{"n_layer": 14, "d_model": 96, "n_head": 2, "n_kv_head": 2, "head_dim": 64, "d_mlp": 256, "vocab_size": 8192, "activation": "swiglu", "norm": "rmsnorm", "norm_place": "peri", "norm_eps": 1e-06, "positions": "rope", "rope_base": 100000.0, "rope_fraction": 1.0, "qk_norm": false, "attn_scale": 0.125, "bias": "none", "tie_embeddings": false, "parallel_block": false, "extras": ["capped logits"], "init": "uniform", "init_std_qkv": 0.0692, "init_std_o": 0.0113, "init_std_up": 0.0692, "init_std_down": 0.00801, "optimizer": "muon", "lr": 0.0109, "lr_mult_down": 0.7, "beta1": 0.93, "lr_head": 0.00504, "warmup_steps": 200, "schedule": "wsd", "decay_fraction": 0.849, "decay_shape": "linear", "final_lr_fraction": 0.0, "batch_tokens": 8192, "seq_len": 768, "doc_mask": true, "train_tokens": 120100000, "steps": 14661, "dataset": "wikipedia_en"}
Each number is 500 + 40 x the weight over its row's rms, rounded and kept within 0 to 999. Layers, rows and columns count from 0. Numbers have three digits each. The size before them is the row's rms in percent of the matrix's.

# q: layer 6 attention query, 128x96, rms 0.153, rows 0-64, columns 0-47
# k: layer 6 attention key, 128x96, rms 0.158, rows 0-63, columns 0-47
# v: layer 6 attention value, 128x96, rms 0.171, rows 0-63, columns 0-47
# o: layer 6 attention output (transposed), 128x96, rms 0.137, rows 0-63, columns 0-47
q0 078:450546565504513518500475486507516496507444492413520461521462558449440509474598489532567493460506476495491600557561486541541458519452518521501523
k0 085:478523490492454500494461480451507518478517535513451522472481451481572518535461516564439496468475512411519454494475508490490571488504496441404532
q1 090:486505476527595489529447473547472431424503531501519588483491484493483472485479560472530461506537484496494580529478447485489460455534527437503490
k1 095:538457474466460494471431511456460523577523486437543473514541463476520511455536540472458549540462571504554491481566541509511511553514553522453551
q2 102:403485501576543492532539524572449539500503546453519491504460477518464435478509477498524439493495481511480525466462466481493535510455555549449534
k2 106:486502464531411553500541495509519460539474511509521468596512463596501480510521494433492492510497495463576444530597513554427496410504553540509516
q3 099:511495501532529564453464457481483513495510502518480569554476500437575506517483559440469552506491535487466511502498479566589495546575536438522505
k3 104:458529529510524489489512554576495577443499421447475493494502452443469524470445533484532469523572495498531505469427519509520483451498495541449458
q4 097:539506477492462493516484469519517491513541493544479522547512465463500530493487486524469548486479477381457477552518556473513519577538467481457504
k4 091:465472549480575507464502467521422561500508507434489511534500497513470554471486454491548501540583470495437540471413520541513541499477445476452447
q5 122:560532445522506491455524495473530477487486470491477559489507475505529539507492553486433513523461526413471475462504545504559451540531533436595477
k5 118:455488482498449504518468482450439554495586531517506520481551473452472492545450568507503525514594536485423527527395487551522563421512530465495457
q6 105:528577475477492511480527490495473521536494568480501547465507523465534456490521407500464517513475524451530392472529432515477561552505473416495461
k6 094:368447547522482480480511515561471549497508511535507531495460501461498498495520514460458489486576531490570452419465503540500500552450583494447496
q7 096:530449478505455537439416518505555534479486496527466442474503530403512486429483509543442541447524496491486553468523438461465538582573510555482536
k7 106:459508487530496498459449449480506591494492540566540448470509435430491496452493551519464519499530569437451537589517493529432527577484509437523544
q8 101:486456485424513521440471515547518600507419591510499457498515525495499507518486556443567466524459521514535460550525454523437521510465473470452445
k8 090:508586522503499469480484523496572508514498510578513432435501553512492507506452443557482536472507531515508489565487538574520504500451466552404408
q9 111:444534465571557536470478504532464502484516510495558492472531498475522408475512527460479431508475512580516444488428485537486501492457543493462517
k9 117:548505526487517608524506483541565473538450546561537528526505473516573499540622494516444506524451552448565517431491432509541485486531490481473542
q10 108:498514509432463497480522499509474435466509456509437538484561443514475558478471486480468574475511454474511537487465546480501477454506468513538455
k10 100:511498482480517504489507495538506524539436560552514510510523480476494594474510526522482477498489528460585529444407419549587543542526579490566487
q11 103:523528467582502524527476448441567533505516507481572528527575510512500460479563485539470526517550553487483486464510413455499563511524497435454491
k11 105:506466408521550554511478449496497467547493471431546558509552457455553571493484472520460497525542485527523567551476537543500507494565528491513497
q12 105:528485501509435548481476592477517505494456516481526465497496549556509455500563491491543482473491451561593553514564474542474482456472533513479460
k12 077:445447534518500474477534467507494514490527550491495492376446549473501500553537576489507514525531522498476533431498513491483506506521522413557488
q13 100:541481552576459519555506505535440485561557471474541463490537537532515476505512492418426517461502478567527415549486526504492571443509473512482486
k13 096:490493436423458495476505475586520492469534429560469507523537487558509504440617512483460516498455564532526544437479471501435460423517464559520544
q14 094:471476521539497448508519566527525451448455424472513531536493477536495459488493483541433526445503497453500478471533479467529458523489450448555433
k14 113:493437541499464439495499496528515534450494501566490481553480544522470467504500495500564484451470459582466472589520455473465451439449477509521510
q15 102:534549504545525508477459456493471445412518496517402496535545500559462472480459496449531517483535534488497417543522431557497528548521490503448497
k15 101:496596472503504498469521427522465434509542514500474510588479485510514508543502460493534545500508542490510415618563513540463525480506574503529454
q16 097:566501498475518532408513495475470491444563450451530501489554501538502501441487465480457470504493490422501464465523492515573536526483546439439430
k16 104:508476482519500539502502512547482487483535604517571483535491474478510412504498498499501472496443441513505463509525446520478448500489536587513506
q17 101:531549524524427548499503556477490491540461484538490519498548487492534451485569458458493499475472525516550532450574448488554523581465547538535556
k17 097:492440497464442465504580508554553510501466509512434587493504457451573446501520469493457491465459522487500539445529478556543530517514532487492477
q18 099:557524430485552516506450511567477479472492507500488444445515495549457592485524442547455489508517426488541489477584517517417467454507480495507462
k18 093:458433482514535523524588476452455487471456520480531527465472541481493524437497493516501486535556555501527502436590481535449453456527516500595521
q19 098:442498474543441434445520458402483465416499570572544518500551462501447526480468482509442517494512461489531490485573476528525530496521553523459487
k19 102:486536511497514511462512524548484452485525546454506494536495510491477540484508499442537521534490474543557472525542534535498476464411496575528458
q20 107:482479542520508461466469553528513523528471475433561555491595518532519535508488549511499499490456499381524419573471481450465482515545557462464499
k20 105:482482536532488549495511487577489525528554499529545470434496490451513460490507456556537501460462466488473449582457474467481523524503490443475529
q21 090:464542475525528499473497461513482475547489430451442483503557506458464537520522478494523503537514555469529470553495502534454501468490499496474502
k21 088:476500508428527486529474458510510482587480493476537534400489522509461508501441513548530456485460503559580428517543527570513487547483466525453510
q22 088:550491476512419487497506548498489497540655452571514553503486496528494442449481516481534520473422526560493523477472461467456466400455545480494486
k22 080:463485491526444535434546513541497514532568491530417492523488466455482453472503502512501562520523507537500505512514576402531435508472560555540489
q23 100:492496351516527554494443521446481541449511529462500505442496503540507461528457535512414522531483535526506550515511554587453514505523525468518522
k23 094:517528517471531515528499490506452518549448513546459440443505453488529485514533488491447507443545541534455486529468511495484531414546416439508481
q24 111:476580583567435487515473520424539478542528485467478528549474454463458522468541451514477493484509653499553476491562458537498474480482483521530497
k24 102:488442499439560482534438515478555473480539487538465550594487494441552479466523592512515499456562493580429453541495580530525523512550546525488446
q25 099:527514543507480553473478400585499489501544535473467491538516460530471467413428523479525523502523499483514519545490526542503516501475551510457419
k25 102:484510464559429476477450433444467484514553441462554488505443453482514508497467507552491550504491497441505506499449609461520535503461548489513466
q26 089:488496475547504494485517577518499511483461482519446509537530538499546548430429496482535560502488466477533480522485563524497524539528546468464466
k26 083:452556486489452542524569526504446462501488553499413452466493563510573527434525460496544473470387491526532454551537431517527529450434472510542505
q27 099:568442488483505473505519544438552511456483441505501492566522578488502464507481484451456448527453533411553477454457509527488455507508464466532467
k27 092:485464464483507520498463491468489470483544536524489491555439446511542520442460474466486440470437528564502489448432532513510444454475443517494499
q28 095:497460499493519503544507574496511483507448546501545547495471446466465498511550411470469499423521524430412447519551484591561544469479488482487508
k28 089:475539527530527448500445507486532523481466506497514504462540462527527497571600496482435503518528474542427510539510477482536441550462493461426554
q29 104:540572466464472493518520455523606522528470421492496422496510579523469449526575465452517482485537434502575509456488496505487462505444553530580513
k29 098:515483500478469484486515574507492516548529474504488575498467513453515452505486431581559406523541517541493564433437496488496554485452543477528429
q30 108:505458479498467472532457504563523475541495448529503457444470464488549433594514510549474484512569544547509530516506492462501444494513507506462480
k30 097:490475487493498455510495510527499494495530397484475430469499476476476489492484579531550522421512523536453525483516455547531501536566528530556470
q31 097:465485564501520498503531525506453405491587487446540523463517464477502528448503464465520495560536480485463534532437493490523452438436472489560575
k31 094:515546491460519592556500451408538474527504488528574477507497545480453522423491512548516526523451439508470520426470507476497447533484575498522465
q32 109:521534487552558475526504579494449573430506551509484480478483510496425468460570483466525479485525588499479500537446461529428437507421559482465535
k32 093:495540492476524507429517565445492431502490563515555499550511537525508503511571470489492469474458516500557518509556560508465505455552509524513560
q33 116:508454438536488520445542579535442427499496429558494537491529517557459530515538473437526471538495492525443468511427499445493512559405506509506505
k33 112:533456562509511480559494489579589475464461557434560499510545507468592471530502535536526529493552508490462517477545502480501461465557494427526521
q34 097:477518520503509502415490516511562573491507516499549504482457495505509471504477550484475502465526504444448538464485510442468535516462547542472496
k34 096:490448598493479534518556435460540516514499455478596444507471498533520468455484492465490495503507425427486556473410514494473409437506527465509538
q35 086:411579583540495538436440502451481481489499512490465511499531489473494461500466540534487508469552456513536502463501519503481471511488509555504423
k35 093:480508509498492532533530410433513506530465535537470504463527465417504486498465440531439534559452508420513473514536493521573493558484444445500496
q36 095:494523429511506495523475533524453452504511513524491467495428510488461592508500572523485538465495466520546595504580595495500502476519500547532532
k36 099:504507532448456468473459484447557526552529502493527541488519444494544552478472523506470570478504497516490412551539491486506552590478488521481519
q37 099:587539498503532533541529475452539430502445456474528470514504589522523505559486529504482494532430446547555560491583466456525487451492472550582483
k37 106:481448450482435431475569466490492404469566528554514517500531487549485451474511505536495540507451472583454490522496524542504503472515487551497523
q38 097:539521477453523514553445454467602458533497421545449543481488491518509548501427581506469518445478485476451490524449599453555531512534483492565462
k38 099:544522501549493534470471466501486535515487455493572505423553453389524533472503521456514501476520569506533492515428468589562558489484519420564433
q39 107:527513580545549529556499540530494521536469572478447484522499482522530488523531460517502495449516521542573421415509545520452450434494472450481492
k39 099:510470466434459468488499526511504453435488545528544516450553536465507466550469505505512463516549465558520492506582468464477471507556543543487498
q40 094:502519490478483479562496468473488511494469509504505584504435546475475528448489491592456576572455479470451492588453505430468548530517581464468526
k40 102:474534458512604534505526524542474554579450502488505520515482551457444528439464518464479484550488513502562547502485526454566533483490527532537464
q41 132:535526465450477497518485528506460436508542449545463496516512451496463570502485528488460482407445558405515485535479538495471506401552496569588510
k41 107:525518481560480501481530522505503492538558427507450489517477465539498507536490560464471412466486560489507526325443542505555452491554509531498519
q42 114:507530499439451458457440492478552539523541464534535454511445537510524511504496472474509534480481489534416471503464426491560488512478480514518492
k42 105:560531542506522547429471496456534518484470493561532440481486529440480474440425530505558549511467492516516469581447571488434511505503521519441517
q43 102:513483489443465496511475439497501475500542499544459484519494483482526551498539536504453613558477527470417486550428562436527461619463551492533486
k43 090:515542481462503521471488480415436559499470481528494457520522551513519441558425574481485459485471502497497507422505481448485510463515543534469517
q44 099:495513424560498481468489506440473458520553416554430484537527519453442568534551515498477609522514439486550493512457450521533482457537534436474531
k44 115:526503492473550553520509511467497495556515446450441507494505493441487547484443531483524488535537519545522518479385464532524553477584548508473431
q45 099:509484473523526483533521480497385507529498464553459517523501477528487512525592423549526526556551477469463460540400419512443513552526485459488460
k45 090:491437464534537542619518526483474489570506542464482438527485498475426507554518487509497497523522484493552515578446410446545488499472468476522510
q46 110:452524529552499533444482594500432555456510554515464483544522539485506423545516541473513470514478528561548505528476489550552519428447450498476486
k46 100:484496553495457508532539567423562503557489480549565445581483480513540488579519467490478512467468502556520468526564506508517529453486459466480550
q47 098:576511519586497505492465525469529506448505474508480544509528431518426525481482437535517527417452536482499441497500442501480494541466471521538541
k47 101:542412499452524528472482526517518490527458513486512510483473469454489504496452476520567524567573497400523482583509509474478448553526469519553480
q48 102:548477528462486518515533504527453496476559528590461508528548597587477518502496468457493496544508533561422513488480541464468480489521423546503517
k48 108:411493474495527407441558514526494539458528430493513479514500483528459429463466505462542591536478482538454500567568448412485467456454466544464469
q49 112:504449426563488491510433527513451520485566494466488500501508489486451520459562567495521516435540490399457530509491477602484581462543524541529505
k49 111:428438526448541427467516465522473528572505468516489429506549521494496505524555495548508478538548511490488478579485498523455467461532467501519532
q50 111:489483514564425445472388530432533514452520413589552519483518450420437466448487526524510504555505448534565486487523507531513462453473540471578550
k50 104:574537522484498496483511580552524539561530424384490458525512448445538514488538557538566476556514493538473428486448540484493453463549557496549473
q51 097:480579437464500426512500582545457524432557454563437507568589481518528530501502450528534488406434490530457477440535504556499502482477477535504492
k51 091:447475484489461536430580445523455549495492441465467495522563508413571582526463519546515506488477482486554457535530468533569553513502521543456505
q52 108:462495508539539484451460571479471545516479461484524432432541503508462544468482485549575503485486509499597527501472482571471516499495511446428422
k52 092:491472509551530539532432489446515552512480458461537467455508560521496478508595445503465436426485497481514489538508579554497530577484542534470470
q53 112:510502522411482551474546431508452526398480538515421498502431494496561531443494536457513476503484585541440504472474562424467510519527525494476586
k53 097:479565531494485483450568451445465504457473526574430459572554482534484523440489518494472507450563542398446489400478516442554508519507526496497468
q54 108:503467444548498497547523540479463430462447480547522493427421508497504550562455492483505516481489493480451501510549531475489573464565549519505523
k54 101:482578460446463501535556545524471440465455469548407461526503464491564593482552508495497560513543575484431542516478517479452492499480485504582473
q55 103:450476492496520509520488469510463477494487413477531518515463563538478472615472554495532464553453519502441505551505448472461515476479532431519534
k55 099:550533477514469514471509490527472459493433435426485462550467489568412443512482469512499503411543505448526525508486465513528423451451497488430509
q56 103:486525458486468497462541546494440464469467540538526496522521492510491495449521501405482474551553467470519497484456575540507553449452506523547496
k56 098:533575496508552536524532525535485459480457448538513490532533560478492484513593424471498478573453492520526470420492509493508533422429452509549510
q57 099:572559587563478464485517445520529552573530583531471489506491530512436485539474564462457437444475424558492531570526484544490525469487557487554550
k57 098:484487496438498430420534558537532509515462534438460571596530466495453517461516535522456487516485508521472500500438506494537586439515539511496461
q58 090:572503498474521504506550507507508506494475550540491548456496463580485455527474528491458504547480547466474506491535411501510587520456545530503541
k58 083:532523439491457469464463492531508485482484546496461514486533467540512483503424476455451493489548564492420452568453446530516479540518440455513458
q59 098:475426513543611541524448428477499493523521507454430509553487437486502515520518493511492557475509488467529516431532524489528470561453455528461528
k59 096:548418523506465516472420498444516450501521492521428474494556480433509461498521499564455479498518522430525515485512473441570515520525471490476431
q60 105:561540434515443512450499505468475498516445511441519505430510459416513414508526451460519471477452495470534445566514551447483492525486477583469505
k60 105:471503512446463523496462466448429549565509470550524615474420479475513473462526473478472471548519473490497556499459501557459527531490477512521490
q61 122:502484539468515505558519508489451496530466435516428450499452570511500533545517487495555517559567508537453514512526557472446440491501447488522450
k61 117:490509429469500524526463494469469514488422497434463471471504515507483528526460503507444541588497454434414449496537509501506525510443497411473502
q62 101:568541509561543540467506547474539495523434522487540462475475436541483493481460436458502458489471559568539499498509543524518456476414554462531510
k62 102:510544446460582492437408551480477522528482529437501550461454437499533473450574471498494496431459463490470463510523569498499510477458521531513586
q63 096:417529448491512503497521461479458451466491516495601506568540451498528557541522515539532532482480471497498522504516510549545537501559502430496498
k63 091:544499511550515520551527476584562472432464530525449400545452492547563458505502461573545489546519542463524505492533485566512496496527440477485544
v0 087:483440551553517491547538450433485393495532437545509517496421558509533400493510463471472506451545457540564433499471550502475503436498529505495471
o0 091:520492513387441476506557467518534504489534460475490491508517507436547466528533444531509474486505507527517533486467422459529553444569458502533530
v1 090:550583497478506509530500520507475588429476556490464382500526475428480477485430518499471517487504506494511498441471406545522509574521540529575514
o1 098:565578544600518542534429474457489553464453537452510447558463520509458539483462562480463474469530543447566478481531500554462478426424487488506447
v2 082:453510475503422418496478472529523496527423550489500412483502490513481583526431491501461516506512455440442477554515580441540536525489530509489453
o2 092:512535460570457493551501524522503488472541505517515419454534440455477495472485440435506583518591492490521524492491493473495462540530497530465478
v3 091:491475507490518480555487507557563533546541532415547618482503561496461519454574515534536453473488552521537499500544413536495488471456508490485533
o3 101:516492472500554496521466605511536534555513567444587533501522585519478467514533558483481513567460546533394522553533457527513561508514476459559532
v4 091:520503471466508452501517482533383533544506524530508456503485493450554475512478600452481466594454584434580492525463518553524447523470554564483445
o4 095:507501573494461488536550451487435549513508570517543455474499473493571455569489505582481565481495547501557404464518501488503438453530451408539476
v5 087:533480501439525569433501514546518496511529514533431549519558448500480450526505451507483439443501466441448460466445592511541475478511450511413540
o5 096:432456482473525454473538546531513505519511515493442557477473424459515534509540512549555494457449474488515472503505626458522525423490554538463545
v6 101:527486512559587492538448423435514504504487471492590502515552510447484518444542479488528498535508470551480556466525486520488536511506493415549530
o6 113:586499443474488543534468455551577487526595496457537485513520542545485443468542514470500492523496538566437543474495415501546461559480475489497530
v7 087:524540487541516528460518551501472581464481488587504437480480542433470481546475545488546470453526554479500428482441473489565594523480492476469549
o7 096:514590507457509531522461514485524498542459487495513480516533547461519532550393505517523464503542501462568483492497502511502453457497469539584523
v8 074:510500436464543531505577506519531554574467439507541388447500533562499543492482478535436517568501531520516504513563470542429470518538541478530491
o8 082:577479475473491559591517459480450510522543481468567432529449551507531408494456504509460491493560550495482502542524494476430444547464504496446481
v9 083:572475480570445493538548503455453551486506467476480486447449491514481507486478536525546524509459501505445438520578491568522541539529498447482557
o9 088:523539428464430456536493525491430558462465464520537507550504536467466426495470510476556449525455405549496512537446502516528542536540472493480531
v10 093:508493517551474479472565503526505514487536452512417463460576536502458496471442478513544494496552373533478524500544489449501503470547527446444479
o10 100:537505458560528437483520497498536534511540481554499442538568477434482463462520506526513508519569509509532433500519444526513599494477533517465475
v11 096:526455500525599522418465547471479531453530529519491480456463459470435541526482499448476506461462457465476434456541465502493528517481498514586579
o11 105:530493458528506469521412503478481485496480395474533466489425471449460489458538482497434500457603492509531505477478497524526481522501544558519526
v12 083:531490540459495514464453519514470523497602565482479492457513575471488525569425502430412500471500545491467512489536524490492515515489513464428466
o12 096:499463486485554475546422525533471535503499519505462511505477527459504570510493392499511498510430548486499482509469493559439540538485476477495498
v13 086:542510465481361528535442433463564487495473533517497430469462542521527503505517527500443518492556478552447525521533505464475488496518550388451467
o13 095:535499410450520550577498485501464520464498520536469427448500554515508523483451467456562499588475533534496553490486491433463512553500524459415505
v14 086:501510458486559512476426488481469521539500470532473437566472475481493480460408493461470556497460511476450501463457504532558547532450488514590455
o14 091:517469560544488578459485422539484409450495446489478457477462444562553500482474496492448518504469520478569503496503540491445433456497452512537506
v15 090:532456463444505521499496489497468382492428539408580567503462485513475596538522519580531500522506559533451534441530487480555473497590475481518511
o15 101:530453489533614540462503484470512500506460512508515539461486529540533549450536484519506548515450511565457502488566453514508496536511554495497595
v16 091:472499505487492481593510482491479556514493520523547433573512558497516488526524464480467474435433552507512513544463544464542573511426492504453476
o16 103:511562495503517475511571512454540580452515554479488466510461485496572541500464431479455545449467529403451462481516437549488522465483473568518508
v17 084:456471536500548432475476508462516497555519480449513471578512498518464476449417549475479526496528500438490420467487456466493535505490521507513486
o17 089:517480550501456499534447591517522464488537449495535444439524475538458455483515467527454532546544570473531478521484476550452455434562435464450469
v18 083:560548515496537465446556528493480523498528534484503435444570544498524500551447457549496492530429504527573449430553547504524463514549440492529496
o18 094:548472609521441512534455481428556490524544480512493514527540460534515468516448534547456430437561474532474494412512493538493422507487465535483508
v19 084:495518419518532529450502499543474494545532379505508535532417486489489480512575499539507486510509515476482473592504560490506575498503491553451514
o19 095:439488454443535510518571475509480456498533439508463498566550514449511505504427551539513543490538440526547500585570506412534496494571517540535473
v20 097:556541487498480553555553415465493485530486560566494505514486525468417457543503496488540528486475496534392501435520509462531533429510517495546527
o20 106:532540415488525512508520472513515531511502524529538569489482528508458484410536513568554514515447521542510504445510466546509479493484447524529554
v21 084:541509473456422532414522544460444488484552563500482517432554484534513512580408534498454497499475559468495507477556493456488517529507505471453501
o21 095:435484496528534457489463503486469524543477465532423517553513484469480529544477469583487467499491477470507480501467488597447503521505474509436434
v22 088:545535467517510486465472473490484365551483509477413491437486487575507480512443495561565526529495489510470430474469509475488480510535515478576462
o22 102:508524477532484467501437478473438477507558510488510496490561485439455485510587482532576442548494432544557497500517448527445482527544511546444457
v23 081:491519498516491607466486458489557515464514521518478496423496540545538408468506535463425485509435468536433476496430620456483472517521494483507473
o23 092:494496505480518477505518456490473566399485522545393513508528452477522404511516520517524475516473528537479477453492513463453514545536574488395528
v24 087:488538451516545496493507461441532468547473518534458496427586470445462474542465522504506543531492476457513518493458555445527598505393551497485532
o24 099:556495461527552507493518463568482462544500478473473473469534491510485511480494421558553507479468469502511522557407516572435392503450491533543467
v25 087:460469497485452495506482548475478498514490536437483469512505402545509519516443560510536502545492508477461517546440485489494504555460562504549471
o25 094:441512549540445525460537521554437457518477581484536469466483474520497472496488481464498530547471469503601503524368522517423485554515533473501502
v26 078:492450498441500525517507531499510565512462495497503444498471467530490511420529464542544490532403545440541547457503546537521524491462553451478527
o26 085:515489472576482470505597497504574468484485578512580509495486478523530494507495467503468515511459498470429560522494512499522496457509527558526532
v27 073:470503538529482520475445483519446476521525494512443498485504482539465567502394540402507516595464501480495527433486430477478526464485486506462488
o27 077:472511540543484424432461512572482517442476449551517465448436481468455505520553419532464491526481483463521434500485463549488492532512485544459486
v28 100:514482496528526519560507580462479578410528527465498450519532456437505503498555489473514460502488519474538515472431528507507585530519514522537539
o28 115:489555537521486478475558462490602500547455508452493469604466451544527545488479532477512472454512462508551530455479533491484444425541516541554524
v29 070:497567463455411530432583505540498443466537479455518584515426494540476467503453535498487451491563475515465568519509544469453469460497496503503506
o29 073:458463507499559525495494442441522512454511514554469531551514507435449542567524520531488539507470510450529495505551467449479556566462538472488536
v30 088:544516533541435561512571511475532485514454480543492530530498546515528509441475480531529414497461548523473457543480440484541497485524507487452436
o30 101:447611534528454540483502460503527480566474479572532554502535492525596482577455558453441482514468507441481444490470451503507564489501514491544516
v31 081:527505433548551485564501540498506471478492434418483518538452535455570458536521493442479532511492517510520458466563510419533507451511540501471617
o31 092:587519471417546472450500518464510527448472455479539535535465533510504524525470486518479523496470485590477488524448485589488503460557437532479506
v32 088:443460416515568547478432485500477509551410538521452500436540483441540455423504491434476500503484435487485474527446521490551474552493537464508504
o32 096:570512466553553467443497450546456459451520532413509487475471456487520480524530521461480515446517491583476519515469569494496443465502481550413511
v33 096:543512546476460468445532442539495403486546455473525547617427491528531498520485527552569496511511497562503559441530470519453544477483464524488515
o33 107:437437547467428527478504523517473501443602472530469498480536535534475562512470477484466528549479485503536518489564457477507506522482503496534518
v34 077:527465517539481501515531465591493535477529501499514486559562507475445515450440550439482536429526495483458562528503568554496544525466500531474537
o34 086:483482484508443425460525511548491589454541523485419514535490489535423477529488417457465549469519519468503490539474551568504473544434466449511439
v35 096:517511490526524506418499574562529496443458516463469514549595476484525548524559490462556521491474453440521489492404509521555491486512463465511537
o35 109:493576477550533421430480577475549501485495530449549568487567445472472547445488532489489557485529457503497477504553536496583480457508561518494514
v36 085:493475469505472583460523486527424581455532534489498480426487481480504505478404546472443503510523526454473505479411520537524593548511546497527503
o36 094:468504530509526438510458428543480529532483535503449553526530463450500531509476467496496467506487452437545466473468508447447405508526484488538556
v37 092:464532544513459496505499459507505509542539500490553538527437516486523528546545522453550521414526564508480530474460436448567549469543458436445535
o37 102:513483507507528490479563526485559493540511550541486551391456531554482529454525531501467514522509509579499485507588473537495492528546462500501546
v38 081:491503524542500494462500449560506442544471507435432612584443530453539520493503502471489453529432598452436553492508486465512475457492500494510482
o38 089:455493495543448444458515498523462452453533501566543563453524508509480533527536494450446506532409567499495471511460455515534531576560505504507554
v39 089:445534474491499536504482521579498524556544394501509541558539474547506570487473511497572484501534420537477529448581443563551503473466433482504533
o39 103:446520473438483554509500585513442451526559498462598524517503521459481534478453527478474551470395443489508489512479506481533540508430485507573579
v40 085:516464509579505528548424499500516521539537552507531424515504468385538475510519504515588517522443531551517520530500488478498405493521451559529469
o40 093:467491514531479522495453514455460517499514562410541576503431484491456492476448563477495512504466489535454471463434526471566503521518511498562435
v41 090:510562507493516626548408461576543502551557412506459458463464530522499556549521473511500497558442483569477491504546477483498511456532493524495538
o41 096:462527488464566567551501495511495492533513466509581551470483564482445499518434511490479511494429475517534490544500465498496553585503545548524522
v42 103:584547528524502530562498505459526523465463531550461484561535516459446546504529574450552485544443444516486468509482507498519525515465504524493475
o42 115:520583494478484531484481487502517524478446523556524498495510519546533534483416482458513495471470498456443386452468505465548469455445549477582534
v43 082:449559479548564412498482534459432506459505485503528524468528435465494503550501508568507429537484463529534509547518493480416485463458496529510582
o43 096:511525496440490443520409505498502516551486462534518503533497474449442497540522491552524430471514433475476505523464520490483524558495507543531521
v44 088:432469561544501508529519515453523589491472507536572450415489499531394481473532493503578476493540517530444471521480523454481535542537433532478547
o44 091:500511518465488610549470537491566524486454536550490492491485523507519429465450485518605482542557496500560531460491514494513480545501515553479530
v45 071:499503474512463548467486478491442541491588517545511460482466511483521516496475596453502515528470583520525600507421545530499529560445490502549448
o45 078:452493483492485513496556394472490522483511552471442428556473513439540494487479462530442512516505547498481451450490456441469431539504532483594499
v46 073:475527540500459449525524485487515517413529481550467551459478500543552472526522469521466506527457438545489463466573532475494538471463506558480524
o46 084:478527456467465502508512537549419532465447396556471442534523467455576484430502491524510531540500495538510518476450497503467609470525525521529541
v47 093:507516498492452531616449499531524474545514529452480580538484534531505449500543560494538478522583506535508491495570507422404510459533545501501443
o47 097:513465451509552540488485490515452472544479535477498493579532549594477559576476474493562465542459567515493459501488465524436576492578496450483473
v48 087:507490515492510511498542605458527512499615489439517497514498494513477486486493486583540510453479524504523421471546492446453504428582474493499475
o48 098:462486549485487508526469572435574424596417426510561559533488473557480496460439540563476470517468495494484556526441528515438532483575499502532546
v49 102:528519549485461566480562445462555484496469534602564413475498501508540456544433536562472455494473516564533489437540465440434520494592481535522479
o49 112:480492499519506571576488467514451496539458432504466473525496511516475459530406510533446429518530588467503515507446500551440530488520483494501466
v50 077:455417555543499500516510507483532494464502529437525578454492604481482460474505538480486554547546477539522507508525480504546454501499482516598545
o50 083:504483515537557543500485458476492514512557474409545532510576562488500494533560466450444537496540544521494505409463413516568500514504487446561532
v51 098:557452432440519477489509479453579518520521516439449447543553524499521456465492517540476482492531419522491540474539481481499487515550485491510581
o51 108:510420432498564506566538477441516500521584493518490460439549486538507494490547499457530529512496478500503476413515515523507447456462530450476469
v52 090:534553568472526501450495523437535471463508513548446569478558498523495465494473558481546498552398480417509449465505586487517496556485441527506475
o52 101:458496539567473526470532470452511507486508475529423472518538447516496439578551519532501462445503522487447395440500492542547526440482558507462457
v53 088:476469471498551540469453524558398580452494510542517482521567428493547487514494518500543518497534472460433498467483556501466524508484559449551474
o53 095:509490485512475457447454505531418505533528557475494533508519424518504497487498475523544539497508526471551451435462510498481493544490532495460537
v54 089:514472562514543461466549511507497504498512524543513561515508501419516550568573513372537470475472543445511533463489473510516538530466491491464488
o54 100:504485529477478438445546552530523539498512530490471508524455519514480511481537541493533480485493532573514499534541527540517486461506438499492491
v55 094:479521493526506494567522404533508513528532481465513554522539539451510500448463466429491421462558531476480564504519471505461609548550441484534525
o55 105:515494470524537587528491409488566499544599505442505420566460504508503524558515506438485487475444571470530448483532431500501508502497443536493558
v56 086:406516484466512495510402569537499518435525535455531521558442498474520453491450479413454523494533460475450523510502547425485493508551494567540496
o56 096:489470504537574534452482451507503455447474519439463471555394450486483532538535514427421549484545559540484484456491550492495560453538486518492511
v57 080:510452470521453496532476511472519482528396524526545535536551478501473501470512519515582497480571450511426449528553501500565411512465477459478566
o57 090:512541430481450568476478560466471525511584525431557511445479506507507482533522515464518582477543486531454475424470507490603491494426517503453504
v58 081:522523517435505479500496515434475530526530517533585426464455449515534477451400553499515494427507521463535412479463532523558470586478503493488442
o58 087:529501548530447545580469514414505522510497559486473480462473451463514449529549525517503522470510495473466466471524480533446483445468475439489421
v59 081:448477502547501455560525466521496548599544480489470546437497507411456579514483491482473492473551463508432496551584489476507479491434534485446477
o59 090:540454536487438457485516537515515553549571465483517480485413522505428463499561534463513490449532510545470495541472506465449502578474452514459516
v60 086:465470538492461503607556475501517508411476469473530512490466486505561434480543445554490504436534483513552514489527501566460464452516516511504573
o60 093:524466556489470537489561498457526564488464543503499546456456489551517480536500510472516516454450490463513539463487497497551586507446537473501553
v61 079:532474427524479572442556510561499403502480470482462558521497486502518555444501527526540478404515468466522475527515515523489530515546533527539481
o61 088:436525466500499448453495476454527472545546532484477588581580476464449545546414521476442501454531440492468471553534495453541478463530511516545484
v62 103:476447538480521550465533481430471552537519525510483543530455483461426490420531504467529463522475504459468567423523484498500482470493519459472461
o62 111:493432486528477463508577492495557458446474555578518517471444514496491484414568538542484482487458559486431483454478458469563489476480527511491560
v63 072:463532482453468541467453543503516555521531517606453431480501522568483493554556445470449550432538511498511515513478469527488494485464497493506478
o63 079:457508459501507506521567504494464454527476487480442444481442513494515521453516509520504488473587491493569564494557554512471486483457517534488412
q64 084:500427470525415491506458608492521571546468474502482448559536483486413536532526447531559494526441558434494476542481455510472525511496535541504465